From a checkpoint of a small transformer trained on Wikipedia.
Size: 6 heads of 96, MLP 2304 squared ReLU, vocabulary 8192, 55.9M parameters.
Training: a variant of Adam for these matrices, 769M tokens, 5864 steps.
Each number is 128 + 32 x the weight over the matrix's rms, rounded and kept within 0 to 255. Layers, rows and columns count from 0. Numbers have three digits each.

# up: layer 9 MLP up, 2304x576, rms 0.0413, rows 1317-1363, columns 432-575
# down: layer 9 MLP down (transposed), 2304x576, rms 0.0355, rows 1317-1363, columns 432-575
up1317:171166147158115064155186114131184155139161148143151116146105089181159151137153156144171157123111138076101101085125167157120120157121090100042147104178153130165139107134120116127113131162099129170112102193098119124106132125094114104164140122111122139085145106162096143151143135114085081124168125181168127136075109155152162130140113129157057170141123108088166133118180122133151163120172143117139100183080146114126169145124109140146191
down1317:103131098143168155142108080190139088182159154057149111103085157118080089127153155059151110088165132136146137130170112160159079099038175117108115107081101144160169143143138120193110108178103181125110117124137084149125077168151103123169112129128109190157168150164136140112075120105102137096153150123163159114138145141109143153073105106112134138127132121129175126109146049140160119110113203129064109148102154157126144111163167156123135
up1318:051058100117116143091128147123177145139072116145113087129119134130178128151136111116158107143091138082118095089155115167140110095175119191170120113220125132171131117123082146149037123109174118177093161166139106153138197185113164153178104122125102137116189187088123047148153182180110060149130080155098056112079100124098167145158179099094076108042174105152170132139132170126180182175109088118071150133131141156065116126133155107106111
down1318:096082109049152134106110109074186155127112096127068109180152087214089129110134162068113073133107134146173099114182138091106091125086095119101144093168126158086163177102092162111136162183128097165108115182160087117125158107070131072100099103130161097124121144131173134136110128092117142116071156199107098118118139147141094161131068099176167145149182108126105082155119155148171111166121067120092148079186173211125123213160125219124192
up1319:086035142155082118062109102091082149117130182160154174142194124083140141097120117113130075169127077125102105100090116134131046158190118115099150169202087095137135151157143152138116127174133118164119095098165134100134136122150114080059145139076120130113153103087151159129181148163121122084197172159091115094126112084094092086127084149109094166123103129170077059093188065106170171122143111052036191096141115189111083125187086149149122
down1319:084227092119053139144088128108064083147097147136110130158184116135110157137110109078137065061141130172095141156110094121119118185059149147098105091128188148106121125137151142093145120136118172154122101074127102161146147100216130136098149159122169137098147107114094039071132067125138168171086126105141118110190166119147038069128128128088170157118086176173146096107111158178113072120086128122102255090120114075106150110129183074173102
up1320:167086116099081074129109146163106129099160148107142126150074074143135087130132119132164128114207196081139114129109083106177166144106091138192166172080126118097126092165206078122124170146110113172152124075167172101103153142096105156146125121219157126151094095115203095156163130157083111142153117082129081091129141077151117140067117110142085070106142102142118138117139095138136160115132087185185178113137115147151092146108116192067091
down1320:183110156122134167149082153138135098140155095104133173123127145147119194110131187134122132172075117066114148119186132154132089113091144198144153168097162091152204090150153070193140161098122112158167143084048139087139139124124168117066137186130168110181178148125138126139154099178066075141116126165125205091077168165148127097095135166116148117120137118084133154107140116127135151151103146138110124120145107151109119178107162113126116
up1321:157112109075106105046104147255094115110108181084139104124146123090134199127160147142110084139136137102111108165140141108136153105153075118128110107095168100225143151065124153073176163148123104087115133102113181137142160134114103116086101101100138077064115163089117171133151123093138161131132157158158123128128123143143102141158100085076135114139103154128110128117087124105159196161179140102129139170127112206198125124120142099106181
down1321:127118168145082108123173149106106090153110150154075141107170163146182161119142116120140146137159144103154137097079129146114223126158154088109124139108109099150106146190217124124170145159061088174116155144071127124166125117094079171092106150171105100154174082170110102110068148122168140130172109175093161121206134093180078150095150138133141149125069142104115124106110111154101180105139102125130142091120159067111084122095057086124071
up1322:078077096115101134102141189165107177201128133121151153163121150090092149151150137098143077163176112067107135137077121132144100101115135140171110158138095122160122054119139126066100093110082168124117151127035125134131101096158124106117128138106116144200168119095175084172120177151143165070123172153146082128159090168162114104107128086091144105113109142146158115118135070134146145130135100086034146139144088112099177135115125131111104
down1322:153140041084116100122140092149119110114101108109082082161131108091178131109171094186149092176141098182067162150106137124098088145147148144128146125154172108096179113145129184148114147120154100165073131116128145200120159128146163140129103119023102133118144106154144148118168164096154146134123116114102196102120110077145176102116154104131128148108085096097089157157104129179153113157202085127150092151155136135118115108115140191192123
up1323:077133097135207141148097089117112177174140167154126112204195155152129119065114148070116119130102103134109128130067089186124089133134148114187104142156120052138133072104100155122106125158166166113159116166117107137117123083126114081110153094159150083103150153168114141175106186141118162118143167087107116098079126144162133118150125097134076114154119123179083147114075126143097199137106080087140131123170107149144118108176184083111113
down1323:102139104111122087126130081086158169134151134088121156143120157113113067109149091093159129157104063184149115143105072138113124131149105071163155121181155149102083113131135081091108088140168118179154108107084159114154119120159069173093201144136180139123167151164099175067102113152144121164122125166136099073068111142136114119180128112151097132184093145035130160159088153175121163160178062096074146145103151152120159049156108122097144
up1324:146134183131131099123118128092092072179131183163087100141088188124162155128134194122137118153066155103101136103074093167100117142132119166189157108108177039099121141086113110155093154086178213101198110149121102160160118168086122146083113134146153122143148117190152089111157126137089093153157158143102102110114109128132100123130132157148124125118150148133199174136115096118150125101139108109132108090132124131117121118179077104140118
down1324:165120154107076130145111086136088163137181140106177101146123136144147108089150095162141135126155161108119128098117087134119113123128155149134088126129159117128213127126157165094119102168093077186124178117161170176168093177123135170200052119170144120058127109124164047147104167126121074157122150156140118189124129146137222144137145135151155093157122137147101144145124051108103115165147129147081166113172101121094116140111166130102120
up1325:113091140143161100104107118141081149155122079130130131126085124120120171137111108090123118165107102123123142144138081149119066180163126136127159125130101149156124152178131076116112140115055165140104126122133097122193107103130177136127178097141119172143094095111127134138110139129093100095126150165128127142139109140085143096112072083061114173087107156130109100161136103137139153115176080106058151171099126112151074119159109168111158
down1325:143138111204055181141126103114106164166111138143128146094103124171072158145112112084126163111108150131136220127154092079099149121215148073109147129141091112149135123193168172103112148109151132155142107133139114172118133178136122166181106119117106135123157171120115099132064124103107172145150093034119106135133135121132142127122094158130081151116100096152117162117116108165140150111091138145099189148121091128188117130083123140135122
up1326:146069102143165085135134133112122077151124141116133151127134212144109063137154100153104181159144082112114096094131090104154186124111081127110155159172153154162109133165158159139075113115157146102084064179169126102215110115111133141119137128161147071160076062079100105120104171103108099155198121163116079038136134128089138153192099066120144168115093126183153085115158128177108084165201156126045138135186167163138109152132141136168150
down1326:169158153120134120149065094152128148115134068112097100078079148097157065153166109142128097152138158110113199126143153147087125132110101178137101175082119150145150136117115141174139113135157148164095147155134123087139083171117148153130158149091106116084159141166121119137149099121166119076120150113116123095102124104114063133184123168102165199136140118161225124120114126160172142092110109081093149129170125108114093138144126067080185
up1327:104114165141160127094111151151140142133105129117179055104177151148060101167129127098146169163122159134139095094110064075083081137163109125151129121121161079136153161163128121167157120149147175135154160148123128099095101170165127070180114099123152119120167150135121111104100162146161140098162122185128160097117119159089121096182157128118159118071134119124141141145141123089145215087187132151144166078092148105133147101099109144098175
down1327:097140092120170117136122149127189116153159130087145149143128179108058089147054156090112155126121164117112133143171150175056122156116177133133126132133138091096142100092158107077177148123085117117087112127156118093146101152146152111164175059145129125126173169106141056149089117103140070107069159108148127099127129104116126146185133158098147146085071086129103164110118048102134127093169144142168081126164110064153118109079045174165111
up1328:172136170086132110141108082108113114127145119165165108070147117130117132101148093099120073132056133147108106172113157089102130074117166070127154129125060055109139131045131142129152069113162160140101102173172101133082105153171144111139171095142132170169181084222172099095204108157156113076126167123105150129137096093111156033094180082132174116113108154158114174086157108135106154104108165119070162137149132084135032138141150095134091
down1328:158103088109134169117130110166126171097133126052172120097159119098131087171108177193171241059194138144124128148113130148117166109195152194166100122077083101110112183162049135136196110084086068169101143167143136184181133107124124162102138055121159161055118098151077134182255182148131101091124127164165092177139138087165140164115087088133101145095059052081124147080153109113101145118132117109197108122085153101134144132090119181164159
up1329:126081133134144093095153106092117131165134171166124093130112116099184130104177151141105092194144129116142188100127125096087157113143111164110162112121064081127199187125116164153112078115094150124104153100140081155170126175172183192118123102162092149153152145175199124152100155193138154141114122136182138098110115146176085164100095154132154108113125149181129068100111098127173105119158166169113079141080167116147102071136154155157111
down1329:126078133153087199135103099095135133132200133124197164094117084130177157123132202195170108105158078157119164107107109107132121097100136138116198159153150140088153119157118132066111085120165119109135122143101141089120094187147119145157144118108101090188096102133120155134159158120171095141156149127051096132066175124159121157129114185149183112171104085136069097174191091153148113122130185150154072083188124085155107106138118151147182
up1330:116118115146100136149137091168149144075107165154088104167152057117121105153142152076136087135089197077094126158132169162117073165160146157094173181131073057138150083180108075127154177175122103107175100121174138112158173086108099151125162115106182136106155095143172122163117156070133139100149132126128134115122148105104077124148130133137123123136118134134153128128165077131148146129158153137107114128118102126146117109120159041142093
down1330:146123109071166180162127101158142132110149177176104088139135133055154104189093124113134121155164032144036192080128151133116125094131109091128167095092044111129123158167112116134037193127122136213164125105138138168129124172111133148161082105105061149063131169175097131143157154117172135188144134133112121111174132160153112168155097107112114141100100100084121102130146131127107130120198148162055163108142101080100098110083123140074068
up1331:120116125190032131119110101111148129106139134110155094072112206168148193090136120175155132118103207100113190079197127114105079108149102195060134105133082106085115130171113139143108146127142097127214112112165150116164162118088164089117129142139124159150118077144171134064132093121144101079118090202149112111148076162124176150090113141128154078120118146095114142097142084143188114139112080073082073110114116171112141062133119097174160
down1331:098117183093075194118127044115160181139110093123124176129120084113087134126173122168135083133169100165088229081136156035129150110129142122159099147061137068097130145082144126100108149115087116182170142105089197144152155203175154184127117134153185158092089172111087178109103057124136123128167175109117072160108125150100065163156145086130109122110106141088183095149092122142190172122102083126130138134198134168169129192110139146151132
up1332:161098119141116151114113073111127141167074190117118184151126157125175106092123084129144102173110137087127058155100076095142117117136145116169146108132125094105145126139149093103088121146153172135117101116111104123146132105162085098202138111134153165106102148127138148108150140104155122194144100113114128115106132114140035161058157098077143131075119138135093077113133176149111089148109117176110135107099158162107151084168126078124107
down1332:135094120106137161175110080116147158125101128139100121165151138096113136142109121142151146108122097142140123141064127139142100110091130149142148098125182160080184093080163126060202169160173093060132130113117140139141124206163092123090079167142094123080124131102162141108147093141170140078093146159158140107170105118086137158089174126085108143176119102119110112157160080141135115131144119111123132121151136080131101070131082138137163
up1333:053127109080167146157130092120137137201091151157179124117087111099090087136133134130217080152117103062089136080062112098163151118111099174124124144101129150149148162143152153098120137172146165124114136104157088149197100138108165151182139128123097150105120115198133139106150098172118091124129175132108119154111138154095064130130113132095129086108149160150176092118133090110123107074178178174109129099162113128145064093181113128129139
down1333:120126183134113146153125091169125173095120106108087117149084099150181167115190199093131160125126144139155192134101174092099193100102129145156142164129151142124091110160173187145118101115119138088072129113104101137129113123116132152091080138102142143156128115132133175148093144130097119119179090075213129144168066155155146148110143109097140135169073104104116169123135143130160080107191134079168105171153162157120146084053167129110090
up1334:166133167123122150074180119083125077094093151146147138153108120116135110077146154082135127128096135129087141172157143199142123108159106132114078085139137095175149191088147075172138102206152131132135114132131095167066174089123091091139155111193161118138141149151105131154106120154105166170146179090126158146135119142085157167129110143164141106089155128134103144138126123120154169213090171123112120183090139121180104129189114093093151
down1334:132119100084125091139110118145107080193060069159157174146083118063111043149173078091118100077096145096158116108079142133143167090148063121111151123144149122107167176140135088177150129141119079187144077117127164124136114140145132118092078157165134087129174099133139135056126163157131115120086079095114108111147127164120168158159079124165106174121130112135115121048149203120177107167098115108104136108113110144100135138118034150145127
up1335:125150089132129147123149155105098169216143109122161107127069129118141078095147122116173079180168120113146137134118141127159093131170121128138134173198129116100150142129135141152134185122132175175166086107220125143117150106103116138159091077143127138118129135138137106053108161151095099085168178098091083150148159108098087112123129108169155058106126135170173097173106167119125121126120094204099053144153131121122122120153159149138107
down1335:115161124160091110149178165089171154182139096172179146190080164116129118095096119152154181162110156109172133119160166069140112161164220080159134162105176095138116092147144228147156115120133102080171119140118099118098153067103109151160138053095121150089146123132170124138120121134093136120201169118153072170122076131145174119219072156125091113080078144129105115165153123076154137097114124195172217123164156182080145142155140118084099
up1336:044157112122150151131080144160168116146146130152064135109165183122113158144167129166194130116063139144143139133046181049167136117136135159172110134122159086112106118106125123111179073121138161101130131113100094249149109148128156162087143127112147093158152116121128111130142103178111148099126140180177161133112073114093142130097144050150111148132112127136127147129172082176144198130180158051164114151155087122183104112091137125120136
down1336:093107090140123101100125136129115075129107085169149129167155050151089096132165073153141150106088110164083129143142140180126203087084145072100051150117180125153182088164162100151125105193120181123124148122204145134190166099105081099145149134112104163074140118125141115027114112127109186123160115151127109149114111114154164151097179132128109129116171106089189132137090085123145148170101159160086153050117129079159098110143124135125165
up1337:180048108165092045161149178114158097122133131184099144133172161192109094137175110133122053152143140110126091090166108151138140149155174147208113100108186161108107127166136153155172173147113156093136139153130116084120132108123097091094160096082173092144162180165104162180106140113084130137207154107075118141079189153164110155109120091088168152090125127179148093167166148100093125109186115153046144156123133093113091146111122112162128
down1337:106166192105140120062157108155162120148165121141055124119118138047109153097097066060128100128163121175203187127076117153144142133120246153063092135122148106133120124163182140127216165131151209082157035135098091106140143120056122109128122121110152150146112137097127115145150127149082107100111031103076115095151158111090127154150128155183167119148126140084127177126187120133154115126169124119061190184085082178126134137116115134147111
up1338:099123164142110100099114113132135200110143139156171124173090109135107152123145150101116121157113126173149157153149132099130144100164103143114095090101133142122180133153103133159109125158073115098135114120062105146082101114147179115130116116123143094115113121053151145180164164087108144132160158160148162102131129122128107135113137175144107097109097148109152132093143149114160116170149111139053108187177164121141113127124115137075069
down1338:108169131122096125128131139164124135074197148073189063138122161091115116194138128099129135073140139125095157141061173082109171094177150110074126138166096146146132144178117108165095121141149110092144117096139070139139049109137119105190164159149159121087136128136133115140079105099164145169144155110152129179102126118097099136150083194128167086089147145155128119086124113111107124130116067161176102173128118147129119068127155066135127
up1339:093125113161099133140172186081101081057137114113128098125117169118161123120132109184147124114107149028132109113170137115129139176133142102169136127151152154156182083124090174105144095188168143127162117154142088160157167122114155137114158130108131132104132141151169160113131160198144092064192116089068116125157089151122145152135125103099101123109170100138185095152104092109124224115099090085182140137140123110115158092201127112167145
down1339:084138119125177121154116105083072114161159145153102153157142095118125128160208167133153125095087143110051099093103178093075176099117110114157139084129161203138097130176075160144107117153098100108127113153127134160123148157130143084102131155173160122107154186102121101189103086105092097058159126102151078078118082141104161094150154158121134154108100145137112128107233115120132147153122136076078118133133075060041190072156136130126097
up1340:146123105123147122116173158149124133106107176186142128108105137128105135129164106083087148141149144141151146163099193119107149088133123103084122145178097103121130154139120125103107122119089114121101126092114089174105136149173145136195113131083213140108130123073145134163126144151114074173119155150140143106082129062101161156080110087075116148139118142099139203166140097099131132162182127102144143188115154127154163104070126117098056
down1340:153162183111147101103172119121127100109154147121115159161188112150133123124144137110105098152144123173122143117149116136110104156000166122145173103091137156127083127100139095172164164136155096112165133177148076099193096088218153088108158101172140163115118091126170147105131132125113130143101109152144136143169110078102104181128080127123185153109158132112199124116163138139116146141087111079113148169166138174114148122121116135123146
up1341:127100135165128159094119098159201123110125171128150168170106155115060106132177140152072091146141179060117118117144124123135135123127139111125143105122125123126165152144143128169084133136157147176105121155103126109189207122089129096140068126130141105082175138117196127100174165106114174145093154102108126093165103129122120104146193061133125132097143131151181084062120102075183152173109176117118078104145145142116102040124126194072197
down1341:103134168147142103157148105088150173131136110136149116099130105130109124072151135150140099123158098108158107113123084087137162154144079144066153169057140151160163139167157164100105154069127157114105126120098128117135079147146016162085163106162103126112121141130167114131104158120122080184097168192069066029039103193108107121101150117136160097133190149086168103196134108090105113130065136152173142093126106152123119074179091137123117
up1342:130125158097121165136126076190169103118080143120126149074216130043096101128141117120091115147099108078147105090181083119138091103108119147128137092109107095168138133083122112189158131120098146093132123145103152171124155125115109179106137114163117154108120110137154129166102130147123093154138200133125104101129115140131051115091139122091174108131169202211161115116116112150102145148153122089139113157117133150118071085207084160111171
down1342:126172146115159121157161136159144105133088188103117124106127121124138137127118128104153094116180119105128154130096083086131167129000145105117151116144131162067128100084135145133126082126187084191130128093093062111150134097143135095129139100143120148132121098124113158153107086120143128133142110115107097124189091157121111116116071114110126102127116133118134142148169094147141152130151120126081134123113100131118082112142144062156175
up1343:125176094122152156094150094167139098127124147152123129142066165166099058142142171066131092119127159123100156115082098101174113150118122126080151138112080147117129091107107159129129114145180140142096160117167132184075131137185177102126119072122158159126173139090074107121132110146160125097175110104204126087148120112136118098113127111117144083096105165136145105088102117154116152143219161121145125135125151158128095063195141141103133
down1343:168166110137143090183094103226162132121160172104097110161107132156161156090139118114136162144185170158091124116165127055147159131083112183141111144153142115142091132144126130157172139145156116118168194108133122099084157143100124133141155189111154101133115103046128187093152130122089087114145169087127106019129143122136126040130113148130146186173124139150146167158109153093149147104116110175140133164106110112131124098112140126148100
up1344:108132128165094121130100116140137142125115125131072143056136151147148155163124091132114118157096180117148145132143100090084071175175098113123100100126147121170164124178140149099106120126059157101113135098093118110082144160123172123199100150068153120146182126122111124187112156084130087162149132149126128147145087086099094152142163168062118158135131180148140126057099103165141156131163150147104132126168167135141106111187134091075113
down1344:166161096161154130149107152139093094121158110158152187097100110150125099109147137107149113089153169117049150113111069079141103117185143152164165087123144136121151124168096123154176115162125164106109093168085123144140093127152140129150152090126101183114090125138091184136156127079108155149097135088098118136175123181105151154148104112070139130219106114122124174121125108103115114119111118139128147172138085122159145127123109117126144
up1345:150128123147080128179136167139107137055139157125092133086130112153122131100163115132127096125185157110137125157149132123104117113151051149073225147127166041134105096094105095180093136143126135100117128149133131203141102144146141117068134090148110138148127124112106183077174137127100174109162160122158119155132096138136058127165094144158100034106116122074152104112145125140137117162122107156121064111126117148182083169144109155106126
down1345:078162113102062092150155137174065124118161143146166173166172100106148191116114104113128128130122115085128116099102118116128110136064041130091121134090070162103100160139108111117066095122067182138132139122152140147052070109146158132107117134162155138119064140140140151088142165127132112184133163131098112105071100128112099206158058102162089186117158121080101091116122190175096177181128133155117126228163167123151138042133163126120174
up1346:146128119155110080147117119152139174087154168132147119173128113202126160165184110114130107167114124120118119137158125077105078167168118121111117143110079112138189090092129169101140073160126122152133156106202109190076112142110143159127086053208135158131080093144103119150108164081135087141141164143080171118105144159060135062161104137130095134073133157145083162140194048143117137110112105080121131156149139098163092113088138172136163
down1346:155094095120140146185069126138174189141067193134050158122111103174119046158176117146130108143071144100141129128137110129175092142145127132173117181161119086149150144186123124150085108097188183123174143113164133162123189115137130161205162130117104104148136158083088177136226087157096130124107142106126155105110145165097151122136133126121163083096179128167196134149107140135156126088055114112136175109155055084122078111142117074083113
up1347:174093132143126120124132105133133124199176155165126162119090129177157124132128110161103145109120114153122140123157089146087177201137117115139110129180149113162117156130112153145098148168127135125135076136095148177123099102162116131159108137114146121128165155089111128113073143169093075154129152111139176115169138101116155198143130147170078112119151171133159110118095122122155155115135079144121150128122125194148108097147158102113124
down1347:106142149102123141139112137165176125122137176121119157151101105103081154104097117106106141117074101086139119108129126167111085102147180117125091113123127149103158137089162123102135098106100155066148075168125173096116178122147113146160105109110136149148098148119127097127176172105129149169130129142113129119127151160092105177131119154074131193096131120132112130094149108097112139087124167092117111198136084084144109106112150122087160
up1348:129114153129113099079138148135141180176128135165108147135129157131104112093116132104116090204133123130147111091147163098153126135103166115147115109163097058131173121140116154141072172110163120093188117119079117125127140090174129153122143113131108100131123110126142059204090117096100052142147119197151110103204180170099095158119199152156110060123148153099156128083154142113115131088145140110143084132128171183119076134137164172144141
down1348:085151096148138092075164129092093117126187168091152108118109117140140100091090088155162149128140120120114137112127112104109111124099093125119093160113145185124125120111136125145081045113202115112163109121065190110166057080128142126113115137149160100106107146158107073104154101142159073094129153139130078145168076079100122144095125085162145094133145116118107104110107120149102133094109163121099156051090171094120087098098160135155071
up1349:122082086123134128111103145085141172219193185159099135113149190186120154045153104140126112179076090102132163114147151137115163130158145097156116162099163166140130184083100121121063111131152172145114162091108104138119120178165117163067117125107123125187072128136117086147103149132128083103153106184111068136194104190071101151076111150144097113072127150149164100076155138164190120108147100093128103125078149185149164159094165132138122
down1349:131186077119124140094128119063135100151094107089126175132188171113136140156054079159081165074113155190125138139102145164115110092112156156159074170092150118156136120177105136094160063093110142150164104095104143106098066093146076134102151092112110150104145086105140103143133098131166112128010229122112084147100173204108131137167120120180158167139078142089140065161106083111133102188200067180077137094126148142169098150127126102128098
up1350:145150128131186202077138149109105133120151138144094074079086125128194164135102178155114132121133105146051135178120106070137155107169097147107154122112091089147186130091151075149112134070134153125155152126143056126146162131105135126148157166157105101111133063099095192159095111207098149105154153192097111162084101132120121081152113108147134075117128141113080094131125112107167103086173153074174107123123099183142130128183154122104069
down1350:164126189151133154173099122109088138170122102160174104131141174138160206148125094175139139030075091135145177104112124083138104144147106091125116196143106138168133092174088141064147000157116083107121164128151127180103165150154187137127067088079134075071133161129126153096126154131132101136097137103142106181133107142149153122104112166118153077144130202108071053115186143097158083144112138104130134155107126165143104062173114138149126
up1351:148064108146111121108159156086130141091109169123143090159100158160117111164124137151147091090102142082146131146065142079127157099163122178114110159148160124132188138130167163133142145120165154135095073134118149180119121113128106142122198133147145171118144084109081125139138156082154139142157159083076166146105143111179141084136129088127135132080140095134092136086106107115155128075050173120199087150190124180209132158158113163123200
down1351:098170106130129074149166125081083083187116132155123147212171075160115111069169070112156095135172147106114119069158120099182122104097091133112105098142124140118123138128198193114131173146114189139130187133150099090156145133093132177119104112064097095069118168157125095168100075153121192155156162145104125175163133145154103126102143148136085207127122189049189146126168115158124067132023117142173119114071102095123077102140174088071124
up1352:147085110114130140156139147166159135149099082135066114076152083123157122118159127117149133131155129159152101073191149126087187163134157116106121095127131146171157138103131141127086066087096133139114117136093137139145107044089131107116146092113145129157095117178121088187169156136113148112130142165176155075093163109124076089099108114070088124132153150139169131126120125131164102129149133137149079226135098155192145113117121081116132
down1352:124168091115185108146101154136085115117131112211169083109195115141136118164141134135154133119169156181136115181125097126104128132145139175184120156102156084072141109139096148138144149062173149143107069135101102108133126138171158173147110082163107173195128159105135118100139143094170113061092175104108142122145109195136124132103064147143141109149119145174067122097113128068162107153122054094130176176154137139131096129115156100104062
up1353:079135120077066105087144145069118101120116113106132177138121072147130122178148166105094081075125073091127135134112060189158127107157104130142200118152149118124158102110116109118151091123161151077123121041182105100145132172158110128157112085102106127097149124116112160085118094056132138110126131093099117190182130057124115142085147108089104105150165117139175137171133043112151202151129134135110097135098187143175116127112114118117141
down1353:106185134192143110220057072061112170164162094134101122123126148178116148159118099127175123143159072162164148139176136108122132062127118123125105048135106077141145097161160098117192111152142107120140147131112074125127140069128076135076130073119067118163105127153138177067122130113176111120112164105123094139153060137136071177144120150123146135188147118139119113145113144142166162115064196128112182121097100160148102116128091110120214
up1354:097112136086145173084128124141158127109157127121106119103139151156122094094105121102135166147105142123130116140162153135114142191185091127084157133095168104129117049135160143125116141151158169105156107136124119116066104143088203129134155124140181100084093117140110147165139119101148099111122119133157154128104108134129113195142059093112071099121129172133117114093173103152166105102102091080154110070087138088112095080135125104158105
down1354:143113130118109101153145112143103125127115167128114128116109103162067097078110172110155108187163101127138122143125143136171177154130162110110140153097160106116144079148155087192115091136100124166112159116139133146198116073142104107182120088147165093128181117097160120101048063193105186108127157132162124158129116093164137108217151148193105165110147141133096080110130112124128101130129147135121133101098100133135118122150135129133143
up1355:053107204079136189000166153125066121079157089106134128121127116090144123194137129108141080096162186174114099100148161168142127162150139101104081075167186118178172089070098080205061178140135142165095126100145127114092147120131092063158130041142123167171136161175073151135087168092151162165136192105110071133096128131121105153157096097157148082112140102108103156117159123145144173117103173080158102112162102109140118093144151107102121
down1355:072126045137198111177113175165151145113063131129117066105117138132085098166140142106114166105127152084133117123108136067120114194123149056080146161102086139151172141142074134148160123154175109137149073154159108143182110121073141097158115118098176101113101117105117127121110097122104116073107132175124124112130121181098081145075087152116172127127112101109139132179104122110150113126115152202151143097117163113153105090086159156140119
up1356:117134155128101146133112151117101190150051083255103105062115147094118118156115074084129133103137117139118090079152065112113088200181140180139158089107126117103135134164146063127102175100088147120171090188104132164109138060127151139157128136118105141153118110178126088106074132108067070113122142173126116119147161112106142149091134160140170144089141086188089115097146116148134132115086054094095072168081130149087101116126181122150088
down1356:180143177152138118153160141109093158135135135121155128101132164181113105120106114139140158103090120160109152111100106141142165116106147153149132113101120095119128151127160131164119129133119110140117153144117170183127111093114076131115056125030102135168115093167107116160095126140126121103043116171124091094120146151090114084141117150144152160169160179187152164075165115158174145085093142093118126138174117070125174178109180134116111
up1357:126163121105138096162164120093100153119135139140197166120197095082073144115154179119149160143143123103073124152062094131140127112135065137138147098102088103209121118110168070149094167123156146175144135149138072157136184163096126186106164140126115077130134149118099152111124094132136102128128137118096136199123153099107128115072096174126148167085160097128166037146195119122168154130115103054120091163137144181095098131157160117110172
down1357:115121105094144152137133159102112155210138141179137166092119177160100114091108172118145100127133092165107118150182131106143177171068107125119120112120166098153098103157096115121093162092154097175144112182143047141194164101153140117124101190143152111078070139108137153058115145078132084087127100098105126155126104138155159098144123166087160144161140081120181068101127191149126113175140047172142117162118141130116108125167146141173081
up1358:130108129165164125162145170174137209159123124149074123160167173143108065161104140126152127101168172158082108165110097103185127130127116122170149163160134121109127134092177144167069186108131175176137115152074156142125179080146133139128108083131125149155172164094175129168137190123059149097127108141067141144161131155152106135164089160078161099143196146117168116089147128128143112125087080111126071128118107155109184150149116105108172
down1358:107108128157124152068100070031137160133157139143091122113185096152104139195144153137081127085132147152175081104133154105153207106084134124128109137127140136140175169216141136129072119195143103136172130162167106122151137121130113172122125075063110148159155139158141100087180111156135131092135087093110065138109117153178160122092073203104110153157135141141081151116160139154059129117123096156120156136176151121101173137093090137151081
up1359:119139072117158139171108143104172131154073120198098162099109083046096096156187131091147085161105132131113189110066074110092197167126171070104125070088090171154183103149154076125097198114089158091195123147127105119131075127097049087177112146141171106143097095143189152153160155121122163103096100186148157133132088088138108070127115168047159113150139188146164140161181125165166123151194168147122158167116137113193125103129091115129067
down1359:112152149150092119103132127129123063111097143184137186111111140144134109162176118135160153115122154130126059132087080186145145086141163118109195080087159123129179141137152179096164159132079147107128087088073079114118187117121098116090113156127140147117128148097147170133139143111188088117178123024196141054138091164132179147096134098128151152137107161167169174127131172167147084085151067170101122169144181166127121117166176204123092
up1360:130128153155162149197119114130186094134147135118153122132159122191074057103122166094187137153193162086123135122143062137094157101136095112137145123127118078093172151117126152138130123110181162110118112101152163143060159093134110111105132133183103088186140048155070200138119154160141127132102202176142074188119199087143145215111126140140059102123127151143079160122102039156135159148135078146112132074123122132075169144149126127161140
down1360:118119104113124122132109144083036108111073195138098144172100158149123087143154186109137211168195133139131056111170156160140136095100096224114134135094153158087110163089144159140129056141088129177164182082112124101132150116114123117146097124152150178129094154207096204143210065110111149129165127144095110208112124072120106155134128147176131124129091089145132098159092157125161158119155124122160154104121077082138128087060125177164100
up1361:064087237116102096112148171101118110160056163192092157178078115099197130132128173125170118134174095147128138105103202156143141057134138185129136186142138124163104146083122163122145130169154111104135137128067131182058119217085117109104120104131172104130123109158169062162153126141058155110176151097104138146051130117130064133110142101138110108142197117084145174115128151135129102111104128154125092114173120158109099078106114143135114
down1361:134069102138093175098132094099058096135115120123188114141120133116151118101159108136146079125152154113171107103097100139108089178066095128132158142095159099153116189137134145145106141118124091174135185171127155137100131120125123129142118149155151110151128141159146146088098139138145188107144152155133162112137134188099210145134152081125120121162086093149089158116101130121118179141176133113094147075063101092125133117156080118158160
up1362:162126085145113107108159103126108168115150092115111177098121132140193107101142116167107144116168100105083126166130053102174125175157124122170138109189108118123168150168173107116094142215079116098117153081036088096104111108179124191128113144096092114087133106166146185111086151161102111121181151159138162149156106159167112103077114115148063069154151110164106055144180132106138164090103158100124148139068083103198094104124188124174105
down1362:103187140119082153140147103113136117121162056127153072140111108140126187126186171122115125116148053159138092170137136157139173128109104131104166141150149068139131107159162132100135109155102114139072144172079131083138078110133137140167125100152138112114154079156153175146109144059107165116046198105091159150110105143116143117105146163094121178136190107156100120148152101143197148180147170142120073143120117143169162087116126101149133
up1363:179159169100182069113159101134123121111144115112051087154156165117141050120129154199155120107160144130071131141169049164128134093132184133093109172115190142140155138098101104127159103188122166119173126050106151122134142133158111071079156146123112116122178134145186136127106113152116088101120119128106160160151069133143116071138126168125135106125165132145147127090134130087122110113133145120134149174113174160130119132096182097089172
down1363:114129151158128103150173104136095093146133148155111117126150117174070145140090178123148095089123107089039125125161140143162131155160123106086153137139158092153163127085122116082090139122136148098152122124133160119137073107130151089099096139182076153152171142114196124109105113163111166162059155100105127164130098221121158157141133165119147080174169100163134160111173080056144145138134122137130071095141149064101139094139158179115128